From a checkpoint of a small transformer trained on Wikipedia.
Size: 15 layers, width 96, 2 heads of 32, MLP 576 GELU, vocabulary 4010, 2.82M parameters.
Architecture: LayerNorm before each block, no biases in attention or MLP.
Each number is 200 + 20 x the weight over its row's rms, rounded and kept within 0 to 999. Layers, rows and columns count from 0. The size before them is the row's rms in percent of the matrix's.

# layer 10 MLP down, 96x576, rms 0.182, rows 0-48, columns 144-287
096,195,241,203,169,234,219,247,212,207,177,225,192,186,173,203,204,211,219,193,172,198,188,194,204,179,179,204,172,232,212,192,198,222,179,208,215,219,200,182,204,198,194,224,188,207,212,186,233,191,218,230,212,200,191,202,200,199,198,208,251,208,232,199,211,174,199,184,205,198,226,195,179,223,242,196,185,180,163,209,213,220,205,216,231,227,174,184,225,199,167,204,227,176,180,244,199,212,181,219,217,211,203,209,212,166,215,203,238,203,238,175,221,205,220,202,194,189,197,221,204,215,168,179,217,228,207,149,217,213,195,190,197,201,220,201,208,225,183,174,229,195,206,218,187
095,207,216,196,216,163,212,221,225,178,210,195,170,216,215,198,208,157,163,218,218,211,177,234,217,198,223,200,219,208,226,225,208,181,210,202,201,162,204,206,147,230,212,152,174,182,249,169,204,220,235,202,195,211,226,210,183,218,218,176,180,209,197,193,172,213,191,209,199,206,194,179,213,205,204,228,208,185,207,194,215,205,218,199,201,191,200,214,215,228,173,202,205,208,206,224,210,194,216,185,189,216,225,219,204,203,191,190,218,166,220,210,227,180,230,226,204,192,161,211,199,221,216,222,184,178,192,160,178,201,189,179,184,178,194,188,191,193,214,169,201,206,143,205,183
103,176,203,132,188,186,195,221,206,217,199,239,208,177,218,211,175,205,165,198,214,218,201,209,193,169,229,183,206,197,206,205,197,173,213,193,220,243,193,196,185,184,206,182,183,188,203,187,189,197,235,186,202,200,214,192,193,189,187,209,186,227,237,208,218,190,204,175,186,206,248,200,220,219,184,220,189,189,200,200,205,226,213,201,186,195,245,217,203,207,216,179,219,194,177,209,198,174,204,220,223,183,183,213,195,201,195,183,172,198,180,214,183,218,175,239,192,230,182,202,154,206,217,198,199,197,157,191,211,190,196,191,206,203,203,209,182,186,210,200,183,210,261,168,245
101,221,194,225,188,204,206,185,194,188,205,172,199,176,212,165,184,190,234,162,213,232,161,206,205,193,182,234,168,213,192,179,204,204,203,217,210,223,186,225,224,219,216,201,185,144,193,178,240,190,204,197,206,199,197,188,181,175,224,218,177,186,212,206,175,221,197,176,228,206,235,189,173,173,224,178,223,201,193,210,196,215,204,192,177,163,256,205,213,205,194,193,210,180,182,202,178,188,230,208,231,220,210,213,166,201,230,203,194,179,206,215,207,236,220,169,209,175,200,170,231,214,183,181,205,210,230,198,199,199,221,208,214,181,222,190,205,201,162,213,190,200,196,237,212
097,193,192,202,166,187,220,192,184,188,203,231,223,213,218,173,200,195,197,219,170,217,233,209,185,245,206,225,184,225,194,232,214,175,188,188,178,213,194,215,224,247,190,191,173,177,186,213,205,203,176,216,184,181,203,220,196,175,203,212,189,195,211,199,235,213,178,216,200,213,217,179,224,185,201,176,201,183,204,174,197,211,218,211,207,205,198,215,279,231,179,186,171,206,208,184,205,213,216,202,167,183,175,149,174,212,175,198,249,173,178,197,228,185,208,217,228,252,222,170,199,191,215,203,175,171,158,214,201,217,196,188,241,232,203,178,172,199,185,225,232,244,218,189,189
099,229,178,189,226,168,193,189,200,172,195,235,203,214,185,209,207,195,216,198,193,164,177,200,209,206,197,229,198,208,203,195,242,213,195,185,224,177,209,195,199,180,210,166,209,189,191,251,228,224,207,229,220,258,225,231,194,172,188,204,166,196,195,188,181,201,203,180,193,216,248,201,197,233,200,175,194,198,202,188,191,200,209,172,217,178,207,191,169,215,182,186,181,183,164,211,182,200,168,207,198,204,200,185,192,201,200,171,126,213,197,192,223,185,191,211,216,224,188,199,179,207,154,198,186,189,217,177,201,202,242,193,176,197,182,186,162,194,185,179,235,183,235,179,186
107,221,194,217,182,191,222,167,213,207,175,165,178,206,233,197,205,185,197,225,193,198,214,223,181,220,210,210,179,210,243,211,183,203,186,193,197,191,194,218,250,228,192,198,170,207,211,214,200,233,163,205,240,206,186,196,192,201,201,203,189,192,194,213,162,203,143,243,177,201,228,192,198,213,160,171,195,177,216,204,185,190,204,217,204,201,215,199,201,193,245,239,226,197,203,206,246,210,204,204,203,203,215,206,229,180,174,207,200,183,223,182,202,192,190,185,183,203,198,186,164,234,197,215,227,165,218,228,191,198,207,187,205,207,214,191,189,207,215,180,174,206,208,203,189
097,193,182,222,204,218,218,162,201,214,187,197,186,214,202,201,216,194,180,171,225,206,192,227,184,246,208,240,199,191,185,205,215,185,171,236,198,193,229,202,204,196,209,232,230,215,184,186,246,192,200,196,171,208,208,176,186,206,216,225,191,202,198,181,194,232,224,210,221,228,219,187,195,217,183,195,202,203,200,220,196,210,214,195,230,211,206,224,205,196,234,240,176,225,211,205,243,185,207,208,205,207,160,191,235,195,174,244,191,199,203,241,207,198,179,192,181,206,155,183,186,171,167,182,209,189,203,225,194,236,210,177,196,218,202,215,201,201,225,219,223,207,165,165,201
096,171,205,195,194,238,198,209,217,190,247,185,205,207,185,198,200,202,210,239,196,191,203,230,184,205,205,201,175,194,186,198,177,219,200,210,210,179,182,167,196,207,178,203,205,203,189,213,230,199,179,178,167,228,205,201,230,215,181,193,206,163,236,179,218,185,237,198,210,158,202,228,195,220,173,194,198,200,184,223,191,207,208,184,195,217,192,235,215,199,194,211,201,193,144,190,209,205,251,182,179,213,192,178,219,198,219,196,179,199,176,186,210,225,235,176,206,183,185,206,197,240,223,174,238,194,199,195,216,187,197,205,167,184,174,240,217,219,209,223,225,175,221,176,164
102,209,166,194,183,153,203,202,186,187,167,215,211,199,185,215,201,207,204,190,203,194,160,209,215,162,173,218,198,200,215,179,188,201,233,202,216,177,165,224,188,229,179,197,195,209,221,175,206,203,207,198,203,187,190,179,188,168,169,206,228,176,186,182,172,232,170,183,172,182,233,217,206,220,197,198,204,223,207,197,210,192,222,189,197,199,192,189,216,229,184,215,196,188,197,221,194,208,220,243,229,182,187,195,168,185,209,190,233,229,199,184,192,229,228,169,220,211,181,216,203,162,186,214,173,195,191,206,207,194,201,175,193,216,207,171,188,179,204,194,197,189,171,212,191
096,213,195,234,187,189,195,183,213,217,214,231,233,186,203,186,207,170,179,204,169,187,224,200,207,227,191,176,222,213,179,169,188,180,219,210,187,200,222,193,166,205,182,181,232,202,195,206,220,214,214,197,210,199,179,202,204,205,161,202,230,168,180,214,212,227,186,168,140,188,165,220,178,210,221,177,187,190,199,176,205,206,195,205,181,193,214,191,234,216,214,185,158,183,225,185,198,205,205,187,166,176,185,166,195,179,171,203,167,151,173,198,179,198,173,200,178,197,206,193,153,207,226,224,199,199,202,217,222,209,173,210,215,204,175,184,204,185,188,222,191,199,224,183,179
093,191,187,234,192,194,230,179,215,180,165,233,177,154,194,200,232,213,204,207,242,215,201,201,191,185,200,165,217,193,203,189,220,198,191,245,184,213,232,206,197,198,220,170,200,246,212,182,184,217,226,200,204,147,186,201,201,223,192,169,249,193,221,213,186,183,206,206,207,213,164,181,206,222,200,187,201,181,265,220,209,170,182,216,166,208,212,224,183,208,242,176,197,172,238,185,205,172,182,177,153,224,221,222,198,204,153,207,192,181,203,223,172,204,199,205,187,181,211,184,182,170,205,191,194,180,178,206,205,227,191,205,196,179,178,208,193,216,216,231,201,247,158,192,212
096,222,208,234,181,203,184,183,260,238,176,227,218,178,218,198,231,206,199,169,215,205,224,198,191,162,206,199,195,196,200,202,164,219,198,197,181,196,202,208,186,175,198,187,152,206,227,233,210,210,178,247,238,239,191,212,208,162,201,178,194,201,192,185,210,162,179,199,177,209,170,203,180,228,227,214,190,192,195,183,205,195,191,203,190,204,208,156,186,215,189,203,212,171,193,182,178,178,199,181,177,198,187,199,202,209,203,216,155,211,192,221,199,160,186,208,212,186,222,161,210,195,203,208,193,210,194,200,181,210,202,195,200,176,216,199,223,194,228,176,245,220,202,178,184
104,181,165,189,200,204,213,178,203,217,195,216,144,211,170,222,222,195,198,237,172,188,190,224,198,232,218,182,195,189,224,199,195,211,192,208,197,206,199,194,187,208,227,176,205,219,200,210,206,177,176,240,201,181,207,218,205,231,186,173,242,179,205,159,201,195,189,173,193,214,176,197,222,238,206,183,218,252,195,215,204,223,201,195,208,226,201,237,197,193,219,195,189,227,226,223,206,197,213,196,216,248,187,217,171,177,211,178,221,179,212,211,153,193,162,200,220,242,193,201,217,239,223,206,204,153,211,184,194,232,209,217,188,216,211,205,194,205,216,178,188,205,178,208,202
105,225,199,177,166,213,228,188,182,187,198,168,229,189,211,228,183,216,185,189,206,208,220,189,233,207,189,222,212,220,180,193,177,220,195,217,187,191,192,188,175,181,246,149,195,193,190,202,196,185,233,224,202,215,218,207,231,191,195,175,255,207,181,232,180,200,189,188,162,219,212,203,194,222,205,217,148,224,181,226,212,224,241,200,221,217,163,207,179,222,219,186,203,183,211,170,220,227,214,230,226,216,180,193,188,189,200,206,175,183,220,198,208,223,188,212,218,189,195,178,199,159,196,181,188,212,225,197,209,201,177,193,228,170,247,199,181,192,237,197,212,210,191,149,226
102,225,182,188,200,177,214,226,205,217,185,223,170,229,191,185,217,197,203,220,203,200,207,182,219,177,202,208,211,187,231,206,186,204,199,214,214,235,208,157,221,208,180,214,220,181,206,186,197,199,172,194,248,146,181,193,219,211,183,178,183,162,205,215,188,172,170,184,182,227,197,198,213,192,210,204,211,214,239,149,221,195,220,166,190,221,173,213,170,168,205,183,202,186,203,216,223,162,211,221,191,170,158,224,209,195,185,171,209,207,167,207,214,153,168,193,177,212,181,155,213,227,225,202,199,175,200,238,210,214,220,223,216,185,218,198,189,196,213,210,201,230,208,195,165
100,233,141,187,196,180,198,180,215,184,216,217,212,228,182,166,214,214,216,191,209,209,196,161,216,227,214,215,205,186,230,184,186,191,190,157,186,171,189,234,230,215,221,199,183,199,197,193,178,211,210,223,202,173,183,204,213,194,199,203,219,188,185,190,203,189,196,190,183,174,175,169,199,205,204,191,181,209,229,209,207,196,190,201,184,207,199,179,180,179,193,205,198,177,218,190,192,175,206,171,219,235,213,184,218,199,187,190,181,197,252,196,205,189,171,200,208,190,230,221,208,200,186,225,189,209,172,211,180,206,183,185,203,225,212,184,173,184,192,152,187,180,198,164,184
100,172,231,195,227,199,189,200,218,221,171,185,231,195,161,223,197,204,209,175,189,187,214,205,215,201,204,209,216,224,190,198,185,192,230,168,239,242,176,172,195,213,211,195,203,183,172,225,234,199,154,202,201,215,218,210,240,184,194,190,186,226,194,202,208,213,226,205,198,201,231,197,189,197,222,171,201,229,240,194,205,225,188,201,168,211,213,227,190,158,208,185,190,212,189,215,186,200,228,239,201,233,212,197,226,232,189,199,218,207,212,229,208,214,192,158,213,208,245,183,201,198,208,195,205,223,204,195,180,225,203,211,218,202,165,182,198,210,178,203,213,194,219,232,221
106,206,205,225,163,191,206,199,200,201,229,205,195,220,179,172,207,212,183,177,188,187,210,176,186,240,217,216,195,195,197,200,189,208,212,193,202,207,228,196,192,203,185,193,212,194,197,211,177,219,206,180,178,193,199,205,207,226,215,195,163,169,173,227,189,177,187,197,208,200,198,240,199,209,207,203,191,201,249,215,159,175,203,213,218,198,209,167,172,185,184,185,200,160,178,190,223,201,180,150,185,214,199,200,213,181,177,209,201,185,194,147,214,200,196,205,196,164,180,197,198,219,203,201,189,196,211,177,229,183,214,190,176,201,193,208,223,223,229,177,214,210,213,167,194
101,211,182,178,195,210,191,212,214,178,177,198,211,200,199,213,170,154,188,191,179,211,240,179,195,208,216,172,196,236,199,186,205,188,221,216,209,178,196,185,189,202,209,225,199,222,172,201,202,217,203,235,215,223,212,167,198,165,224,208,218,194,188,222,213,199,188,200,187,215,223,160,214,202,220,218,182,197,196,196,166,202,196,198,219,192,210,213,224,205,183,218,215,222,155,216,206,195,210,192,208,238,223,228,223,213,228,223,173,166,212,182,235,198,220,186,224,189,166,244,207,185,195,223,199,202,227,222,191,192,239,211,163,226,225,235,189,227,185,149,183,189,226,241,194
104,240,224,196,232,188,196,222,186,218,194,218,175,184,191,213,192,205,193,221,223,197,225,191,218,195,206,234,207,206,194,221,223,199,237,190,207,193,204,196,196,211,165,191,185,160,190,250,162,210,169,203,224,197,214,182,204,159,215,183,190,199,202,227,179,200,207,216,149,205,230,206,192,163,190,222,199,214,221,229,248,199,202,219,203,190,226,196,173,209,194,187,197,209,230,160,210,158,216,196,199,179,216,196,196,205,197,198,211,182,198,218,209,210,215,204,171,193,219,155,175,181,182,194,163,166,213,201,199,207,196,205,204,175,210,224,220,178,189,224,201,228,190,210,216
099,187,161,188,199,213,205,188,272,211,219,174,216,224,180,218,186,205,188,194,226,198,241,220,200,186,200,225,185,189,258,239,216,190,190,158,182,224,205,228,194,207,197,199,179,201,201,182,179,226,156,223,184,199,199,206,202,199,169,189,217,200,166,223,209,173,213,216,212,201,225,179,217,207,207,202,213,204,196,175,194,207,198,260,197,220,184,205,186,198,191,207,220,180,231,188,212,196,171,188,204,183,190,201,187,203,173,229,164,217,236,194,181,197,156,184,218,179,245,201,216,209,185,183,232,165,197,195,215,232,222,202,206,199,215,193,229,205,208,204,219,176,170,177,171
100,221,226,211,204,185,231,242,214,194,170,220,199,185,178,205,211,188,146,211,236,199,213,203,206,230,199,207,171,183,160,209,189,217,190,207,176,221,212,226,196,211,186,202,217,226,179,257,181,205,179,207,196,183,196,205,177,227,174,198,187,204,243,168,186,195,175,185,204,203,233,208,197,193,203,177,209,196,206,184,212,167,185,251,210,224,175,189,197,196,195,211,177,192,198,173,218,191,200,198,202,196,223,228,189,207,182,205,219,179,170,179,201,195,197,187,185,195,199,174,196,214,193,178,209,207,214,230,180,205,215,181,213,191,199,203,200,219,228,206,226,222,220,172,167
100,171,184,192,219,229,263,205,220,209,216,222,194,179,197,166,208,194,180,213,205,195,221,207,193,184,205,201,162,237,213,218,174,238,187,190,174,216,199,225,224,217,167,186,134,169,199,232,229,188,228,216,174,213,184,188,240,184,218,198,161,214,191,172,208,220,219,206,218,217,199,209,217,182,190,147,208,212,221,199,179,210,182,202,196,240,176,187,212,214,214,221,243,214,237,225,201,196,190,208,206,189,172,224,219,220,210,169,195,221,201,187,176,183,200,203,195,205,251,204,176,196,200,185,199,181,187,217,196,182,220,200,210,227,198,173,180,225,211,198,223,206,221,179,189
103,201,181,192,175,159,225,199,203,201,194,187,206,216,208,187,209,208,218,206,225,202,158,171,181,191,192,172,208,197,193,193,206,198,213,182,221,213,172,243,193,188,209,202,228,202,180,204,222,242,229,206,210,204,203,185,173,192,192,217,202,202,212,221,170,183,195,168,202,194,196,174,188,198,216,206,212,234,238,201,189,238,225,216,223,168,197,177,228,162,242,214,186,200,198,202,207,226,189,182,208,195,228,180,170,258,210,156,214,171,212,208,225,203,193,179,205,202,191,212,206,190,203,152,178,224,214,242,179,229,227,212,228,225,177,195,178,188,194,193,200,194,178,240,225
102,172,208,177,198,205,203,176,220,243,212,190,219,171,190,138,211,205,207,206,200,218,163,209,180,183,179,168,189,195,195,193,228,189,168,190,197,246,198,206,184,194,189,193,191,190,221,191,211,233,181,198,204,185,210,186,197,205,210,185,155,226,233,192,207,189,169,206,211,200,227,208,198,195,179,197,185,237,200,208,240,207,178,174,244,203,210,221,169,188,234,204,215,213,198,197,219,241,233,199,201,194,231,243,201,190,187,210,213,202,208,217,209,203,194,215,196,208,200,198,205,173,193,218,206,205,241,203,173,209,213,234,232,198,223,197,202,183,199,197,172,210,204,214,202
093,212,160,197,209,197,204,204,182,198,179,205,180,203,200,192,247,217,241,216,204,194,186,198,206,197,182,227,223,200,174,191,188,199,203,182,188,177,164,173,179,188,196,213,202,203,227,211,188,225,194,165,186,175,231,206,201,231,204,219,189,241,161,200,196,228,219,176,193,192,195,204,229,199,190,172,207,219,186,193,217,218,220,213,216,184,179,214,197,148,203,218,241,202,223,212,208,176,164,182,185,198,191,187,191,192,184,198,182,221,188,189,199,200,165,181,192,209,176,182,207,194,230,218,216,212,163,203,180,185,174,175,205,185,164,219,196,208,198,220,213,187,210,227,240
098,200,179,202,165,221,228,195,242,208,175,219,159,198,227,224,149,192,215,199,213,218,192,212,179,185,209,199,223,222,213,189,189,213,185,219,185,176,189,243,188,190,220,198,206,182,187,195,206,211,216,191,233,198,202,197,222,186,207,226,176,235,195,199,186,216,203,195,211,193,185,203,203,178,210,165,198,196,213,215,184,195,233,186,195,149,218,204,193,201,219,188,187,229,224,212,202,173,180,217,207,194,249,217,166,207,196,197,241,214,186,207,198,236,221,214,211,179,191,212,133,221,207,192,165,199,198,151,175,195,194,207,198,198,184,192,197,186,206,169,187,237,226,195,218
098,196,179,239,200,197,181,217,262,194,185,221,201,227,199,187,176,221,208,200,191,233,201,212,215,206,205,229,213,216,220,172,175,204,244,217,214,185,189,215,197,155,230,202,192,233,187,204,198,244,207,215,174,216,202,225,193,171,196,211,165,202,191,198,198,236,183,220,170,228,191,187,240,214,219,220,194,205,187,210,199,192,195,185,193,159,233,191,186,191,193,201,183,218,211,212,210,192,162,196,175,188,178,181,228,268,211,205,194,207,216,192,206,229,186,176,174,198,183,198,181,201,208,195,184,201,177,184,219,176,193,221,195,200,226,201,175,158,192,184,181,181,197,207,217
093,176,235,217,206,205,184,183,207,187,230,208,188,218,166,200,194,185,197,194,227,202,211,216,184,195,212,199,225,214,211,206,222,199,170,193,187,182,197,201,210,196,222,210,193,187,226,161,179,221,190,219,158,185,221,188,254,206,223,202,200,190,219,206,207,214,173,184,213,175,179,192,225,167,166,240,232,180,151,196,186,195,207,189,153,173,189,236,175,236,170,181,168,175,184,201,198,178,198,170,204,187,192,207,200,219,196,184,203,168,207,203,218,207,191,195,216,166,212,167,198,233,180,245,235,190,205,178,219,241,201,175,187,191,180,224,223,209,226,168,213,240,200,232,206
108,194,221,225,200,173,193,202,187,194,231,189,217,213,193,206,226,215,204,234,208,212,193,211,218,213,223,254,192,207,202,200,212,202,200,219,181,204,208,203,209,181,199,194,199,238,175,191,224,208,189,236,194,203,207,191,236,198,193,189,230,184,202,189,198,186,184,197,189,212,181,238,211,203,191,197,198,166,157,205,229,199,228,186,173,207,198,251,173,199,203,216,174,213,215,206,176,213,211,206,216,181,195,192,194,169,178,181,191,158,180,196,210,191,233,191,189,183,231,200,211,184,201,219,175,194,209,184,200,218,190,200,199,219,187,226,226,184,221,184,204,199,183,219,187
105,226,174,232,200,204,218,201,201,215,193,204,207,199,176,214,185,204,201,204,167,177,175,200,213,238,210,185,206,216,168,218,175,173,191,211,222,169,259,179,184,190,223,173,171,192,223,199,197,195,176,180,216,152,206,198,181,197,183,210,196,169,200,161,185,207,198,158,192,217,176,226,171,178,221,208,158,223,187,184,201,200,187,252,195,198,192,173,197,203,190,206,210,153,165,204,191,195,209,215,203,171,211,165,202,206,203,169,193,235,182,188,199,170,237,202,198,219,242,219,209,191,187,194,190,172,181,203,204,207,212,219,218,164,190,176,203,201,235,205,187,202,179,219,202
103,171,205,178,219,199,220,191,206,194,164,151,234,177,212,219,211,223,227,205,183,216,200,186,221,145,165,220,221,177,211,194,210,178,173,193,198,180,187,223,217,186,202,203,171,219,185,225,196,177,214,202,224,215,189,215,172,219,185,145,187,208,195,176,222,199,203,201,188,209,238,213,209,193,175,200,203,232,202,200,208,208,210,222,171,217,195,186,186,191,210,193,226,211,196,188,219,241,174,189,205,189,197,229,204,188,181,202,200,230,209,149,184,215,200,190,193,215,197,229,193,237,172,205,192,197,190,190,209,213,219,147,169,222,176,222,201,177,173,193,202,163,165,192,218
099,192,197,188,223,210,227,196,184,201,181,176,176,213,191,193,222,190,207,216,173,188,166,220,209,190,190,206,186,212,190,201,167,236,202,198,191,192,201,173,239,212,174,204,225,189,201,181,201,175,217,181,193,192,210,206,189,181,200,219,159,182,198,175,231,192,221,174,191,253,231,243,255,179,162,205,207,187,193,188,198,208,220,201,211,256,204,196,227,209,204,196,198,227,200,136,181,218,228,185,169,216,195,201,195,217,211,172,221,183,159,201,215,204,203,207,155,215,197,210,194,176,209,218,163,186,208,175,215,201,233,214,225,210,213,229,205,191,202,206,188,201,197,199,243
102,201,214,238,224,218,182,230,213,214,131,197,233,224,175,191,190,225,216,190,222,217,219,221,232,201,189,196,190,215,199,165,204,167,183,194,230,163,192,199,209,190,216,201,201,236,194,215,196,211,200,163,211,238,184,175,230,185,215,196,224,225,174,219,221,226,212,225,198,198,183,224,195,212,204,199,194,186,208,186,207,217,213,180,195,204,220,192,192,212,190,168,194,209,211,193,201,188,194,211,189,226,194,160,192,216,234,168,196,201,194,193,239,198,210,196,177,177,190,216,166,194,192,200,197,237,214,184,194,224,208,198,233,182,207,196,196,193,201,208,192,191,213,226,188
093,198,211,201,207,210,197,179,214,196,170,203,213,225,211,194,180,213,186,194,196,197,209,191,181,238,197,236,187,190,174,187,205,209,229,187,207,198,202,208,178,219,185,197,197,205,154,225,202,220,233,194,232,219,211,209,198,202,174,195,157,246,179,185,194,223,227,199,206,196,180,181,233,200,158,208,231,214,209,181,169,214,235,192,220,188,200,186,175,167,215,208,216,235,218,180,190,198,174,186,165,197,202,232,184,213,239,189,188,210,247,144,202,205,216,196,188,243,210,197,168,188,207,237,208,213,180,165,197,190,182,187,171,221,185,198,198,253,191,201,208,191,196,204,216
104,187,207,236,180,210,207,207,221,242,189,207,177,232,211,212,197,238,210,212,233,198,196,217,207,160,213,210,209,190,238,221,199,215,200,213,177,170,188,203,215,223,223,253,208,200,236,201,155,218,204,195,200,186,198,197,195,219,204,154,219,220,223,195,188,162,178,183,219,201,188,159,198,181,188,211,228,204,173,187,218,171,193,183,167,234,173,179,170,225,202,191,227,208,188,189,214,221,209,197,152,171,175,200,199,185,212,205,214,195,223,193,165,242,182,205,195,217,203,227,187,207,243,200,266,179,211,239,203,197,200,188,203,241,222,171,163,192,195,209,185,239,205,189,194
091,214,223,202,207,240,197,203,233,249,185,184,190,207,197,175,173,211,177,182,231,186,198,203,186,203,151,170,179,186,205,162,220,188,227,197,214,190,159,186,187,187,173,213,150,221,186,214,185,219,171,176,187,180,207,231,205,188,212,175,221,198,202,197,196,195,208,202,221,198,224,206,184,208,179,183,193,197,187,186,229,177,210,204,221,224,212,205,180,202,201,214,170,187,148,185,208,213,226,174,225,199,204,200,202,196,232,197,230,204,215,204,220,172,189,201,213,223,178,199,227,210,200,205,203,206,182,198,194,176,199,169,169,209,212,195,189,211,207,186,206,172,176,168,209
099,210,204,166,167,188,186,188,185,196,187,203,192,218,215,203,199,204,173,195,188,195,205,193,234,193,170,218,196,189,211,199,169,207,193,159,231,199,217,189,192,196,193,214,217,222,195,194,213,208,192,191,224,228,180,221,184,196,197,179,181,194,189,207,195,207,193,229,174,203,180,182,191,195,188,198,205,167,225,213,222,231,183,148,227,194,220,195,214,193,210,202,206,171,232,189,215,173,204,225,174,190,206,222,182,197,226,235,199,234,199,213,220,217,185,159,213,188,229,204,205,181,174,191,212,164,179,216,197,160,253,203,179,176,222,111,230,238,170,183,158,190,181,202,196
105,201,199,202,223,218,245,185,185,192,176,235,197,173,212,212,206,173,171,200,207,211,189,200,183,219,180,217,187,207,202,225,181,204,190,200,179,199,184,201,205,178,178,203,205,195,159,207,218,218,194,213,183,195,199,179,199,210,233,203,214,204,220,219,201,219,237,193,179,177,206,229,185,230,211,210,157,163,205,154,186,191,193,187,187,183,181,206,219,196,177,185,189,215,248,176,184,203,210,200,192,216,188,228,184,217,195,185,189,187,177,181,181,222,182,223,199,194,196,172,216,203,172,185,205,202,183,182,220,241,238,179,214,218,177,194,253,240,172,186,223,174,197,200,204
094,215,190,218,172,207,206,208,183,182,225,182,214,200,181,196,196,163,193,195,218,186,195,194,203,232,214,162,137,250,156,233,212,214,171,197,181,199,201,226,209,198,185,186,188,202,198,199,203,170,191,201,202,200,186,178,218,235,214,201,182,192,189,194,177,199,214,211,201,202,236,208,183,212,216,203,200,198,163,194,201,206,235,213,193,173,144,197,180,187,206,205,169,213,199,176,199,196,219,184,205,216,181,152,225,206,190,182,172,196,196,162,218,180,180,195,206,202,230,177,258,192,178,165,181,176,190,231,195,209,180,209,180,222,193,210,201,212,199,194,206,173,194,182,200
101,190,219,190,198,195,210,185,186,211,225,176,220,182,202,204,172,200,200,190,197,187,197,208,190,192,180,165,174,201,195,196,222,192,176,199,215,197,217,180,236,192,228,139,202,172,181,212,210,200,237,197,137,226,228,204,163,213,208,198,202,195,202,189,175,203,199,208,206,172,219,181,217,230,225,204,181,209,179,240,217,178,190,198,177,187,211,186,176,202,192,216,195,209,198,189,189,229,236,214,176,209,247,232,208,154,198,195,180,218,209,203,216,172,199,202,239,237,206,198,215,212,197,194,216,205,131,202,196,178,192,176,209,210,191,195,222,231,174,199,191,201,229,226,198
099,205,196,207,220,183,197,193,191,226,177,220,189,222,208,186,183,179,179,220,214,220,193,173,215,229,172,186,203,224,217,199,214,237,199,195,226,162,171,210,181,199,210,183,211,199,215,180,230,183,202,200,213,192,218,214,164,191,197,197,174,208,206,197,194,186,196,188,206,195,199,181,187,213,179,184,237,186,198,181,196,191,207,214,205,232,228,183,182,163,218,199,178,216,191,151,196,229,199,188,210,247,179,235,168,189,205,221,229,183,170,249,213,202,212,191,187,190,185,175,203,192,186,211,163,231,197,192,219,164,164,254,211,219,206,198,185,196,185,206,191,202,183,207,189
100,206,207,208,193,187,182,185,203,187,183,169,203,201,193,175,199,171,206,186,204,232,184,181,186,187,196,196,184,208,202,216,184,205,185,220,227,162,207,207,190,223,198,195,202,201,187,178,195,187,187,198,251,179,159,196,214,211,200,191,135,197,165,216,206,181,203,196,224,198,179,161,209,202,178,167,225,188,218,194,222,220,217,192,214,217,206,180,200,211,211,198,193,201,221,188,185,217,197,196,230,172,227,203,205,195,225,206,250,201,221,198,201,247,204,189,188,191,201,223,176,219,170,209,164,228,168,221,200,156,200,200,190,220,168,197,197,182,180,208,182,195,192,185,229
095,170,207,189,205,167,198,229,185,218,204,203,216,209,208,226,189,194,222,207,201,209,195,206,236,202,225,200,189,240,174,211,198,174,234,227,181,206,199,192,192,199,236,177,211,160,212,211,216,205,181,193,190,199,214,232,168,191,191,203,177,222,225,205,215,207,208,172,220,189,189,214,193,212,182,230,174,200,220,204,192,180,204,156,205,196,196,221,196,209,174,233,232,193,204,188,196,204,234,189,188,183,169,188,189,196,156,188,201,209,207,207,176,187,224,165,212,188,181,209,161,232,159,221,186,195,198,198,192,202,208,198,183,170,179,189,205,192,204,224,205,244,189,227,198
134,200,195,185,229,163,202,214,224,202,214,211,212,198,250,202,191,229,183,205,209,191,201,197,209,210,160,209,203,154,229,165,195,164,213,185,228,219,196,194,191,206,248,196,177,206,185,172,218,234,221,191,200,172,170,156,208,167,216,208,229,181,203,202,179,216,196,173,198,222,181,192,171,187,180,192,221,209,198,165,188,193,204,211,186,228,222,183,224,182,210,201,207,198,180,213,211,187,190,190,191,184,225,157,209,216,212,179,173,183,230,208,219,201,186,233,238,168,205,198,185,172,212,200,194,171,113,212,211,205,184,170,212,213,183,194,264,212,199,182,222,238,180,190,199
098,188,192,216,171,224,191,227,209,215,183,198,197,229,199,168,219,164,176,212,244,226,207,194,233,184,205,225,192,195,208,166,175,180,187,193,207,188,194,159,181,226,210,219,202,178,196,184,169,188,193,202,201,204,198,213,168,198,227,205,190,214,193,195,185,191,236,183,184,229,238,192,189,202,195,187,214,206,190,197,185,230,222,194,184,236,205,189,192,199,217,245,200,190,185,191,200,212,170,180,179,180,205,203,228,227,209,201,161,195,186,240,230,202,224,216,204,223,187,214,211,247,182,171,207,185,217,234,231,190,215,226,189,200,220,199,193,230,194,214,207,202,206,209,240
100,196,205,204,179,190,195,203,198,199,161,208,197,207,178,180,213,183,187,185,216,218,218,231,221,222,195,168,210,190,199,203,180,190,227,192,193,197,192,201,226,202,193,220,203,215,228,220,194,208,182,197,168,234,187,175,176,184,212,256,191,208,199,224,218,195,214,188,186,208,210,230,195,257,208,175,211,225,187,161,202,222,163,157,192,200,206,227,199,182,166,234,198,207,210,185,188,185,189,214,203,233,174,129,226,193,207,228,204,198,199,252,197,178,192,147,192,214,198,178,198,225,174,199,204,195,236,181,197,227,213,199,196,182,197,216,186,239,194,194,228,199,211,187,218
098,198,225,197,196,201,161,214,241,211,190,215,216,176,200,198,196,205,206,191,196,226,209,219,209,158,231,203,208,204,189,198,190,174,185,182,195,212,212,146,189,214,210,166,205,201,184,225,227,210,201,212,189,204,251,215,193,165,204,195,187,172,193,196,217,230,196,197,201,177,190,225,205,178,196,187,182,208,178,215,189,203,206,200,212,218,176,188,192,199,204,208,180,237,165,224,217,224,205,207,210,193,182,195,204,213,220,191,176,216,204,195,203,219,178,174,195,199,205,204,188,204,184,192,168,244,221,192,231,178,196,206,183,186,208,192,181,156,193,188,194,187,213,204,176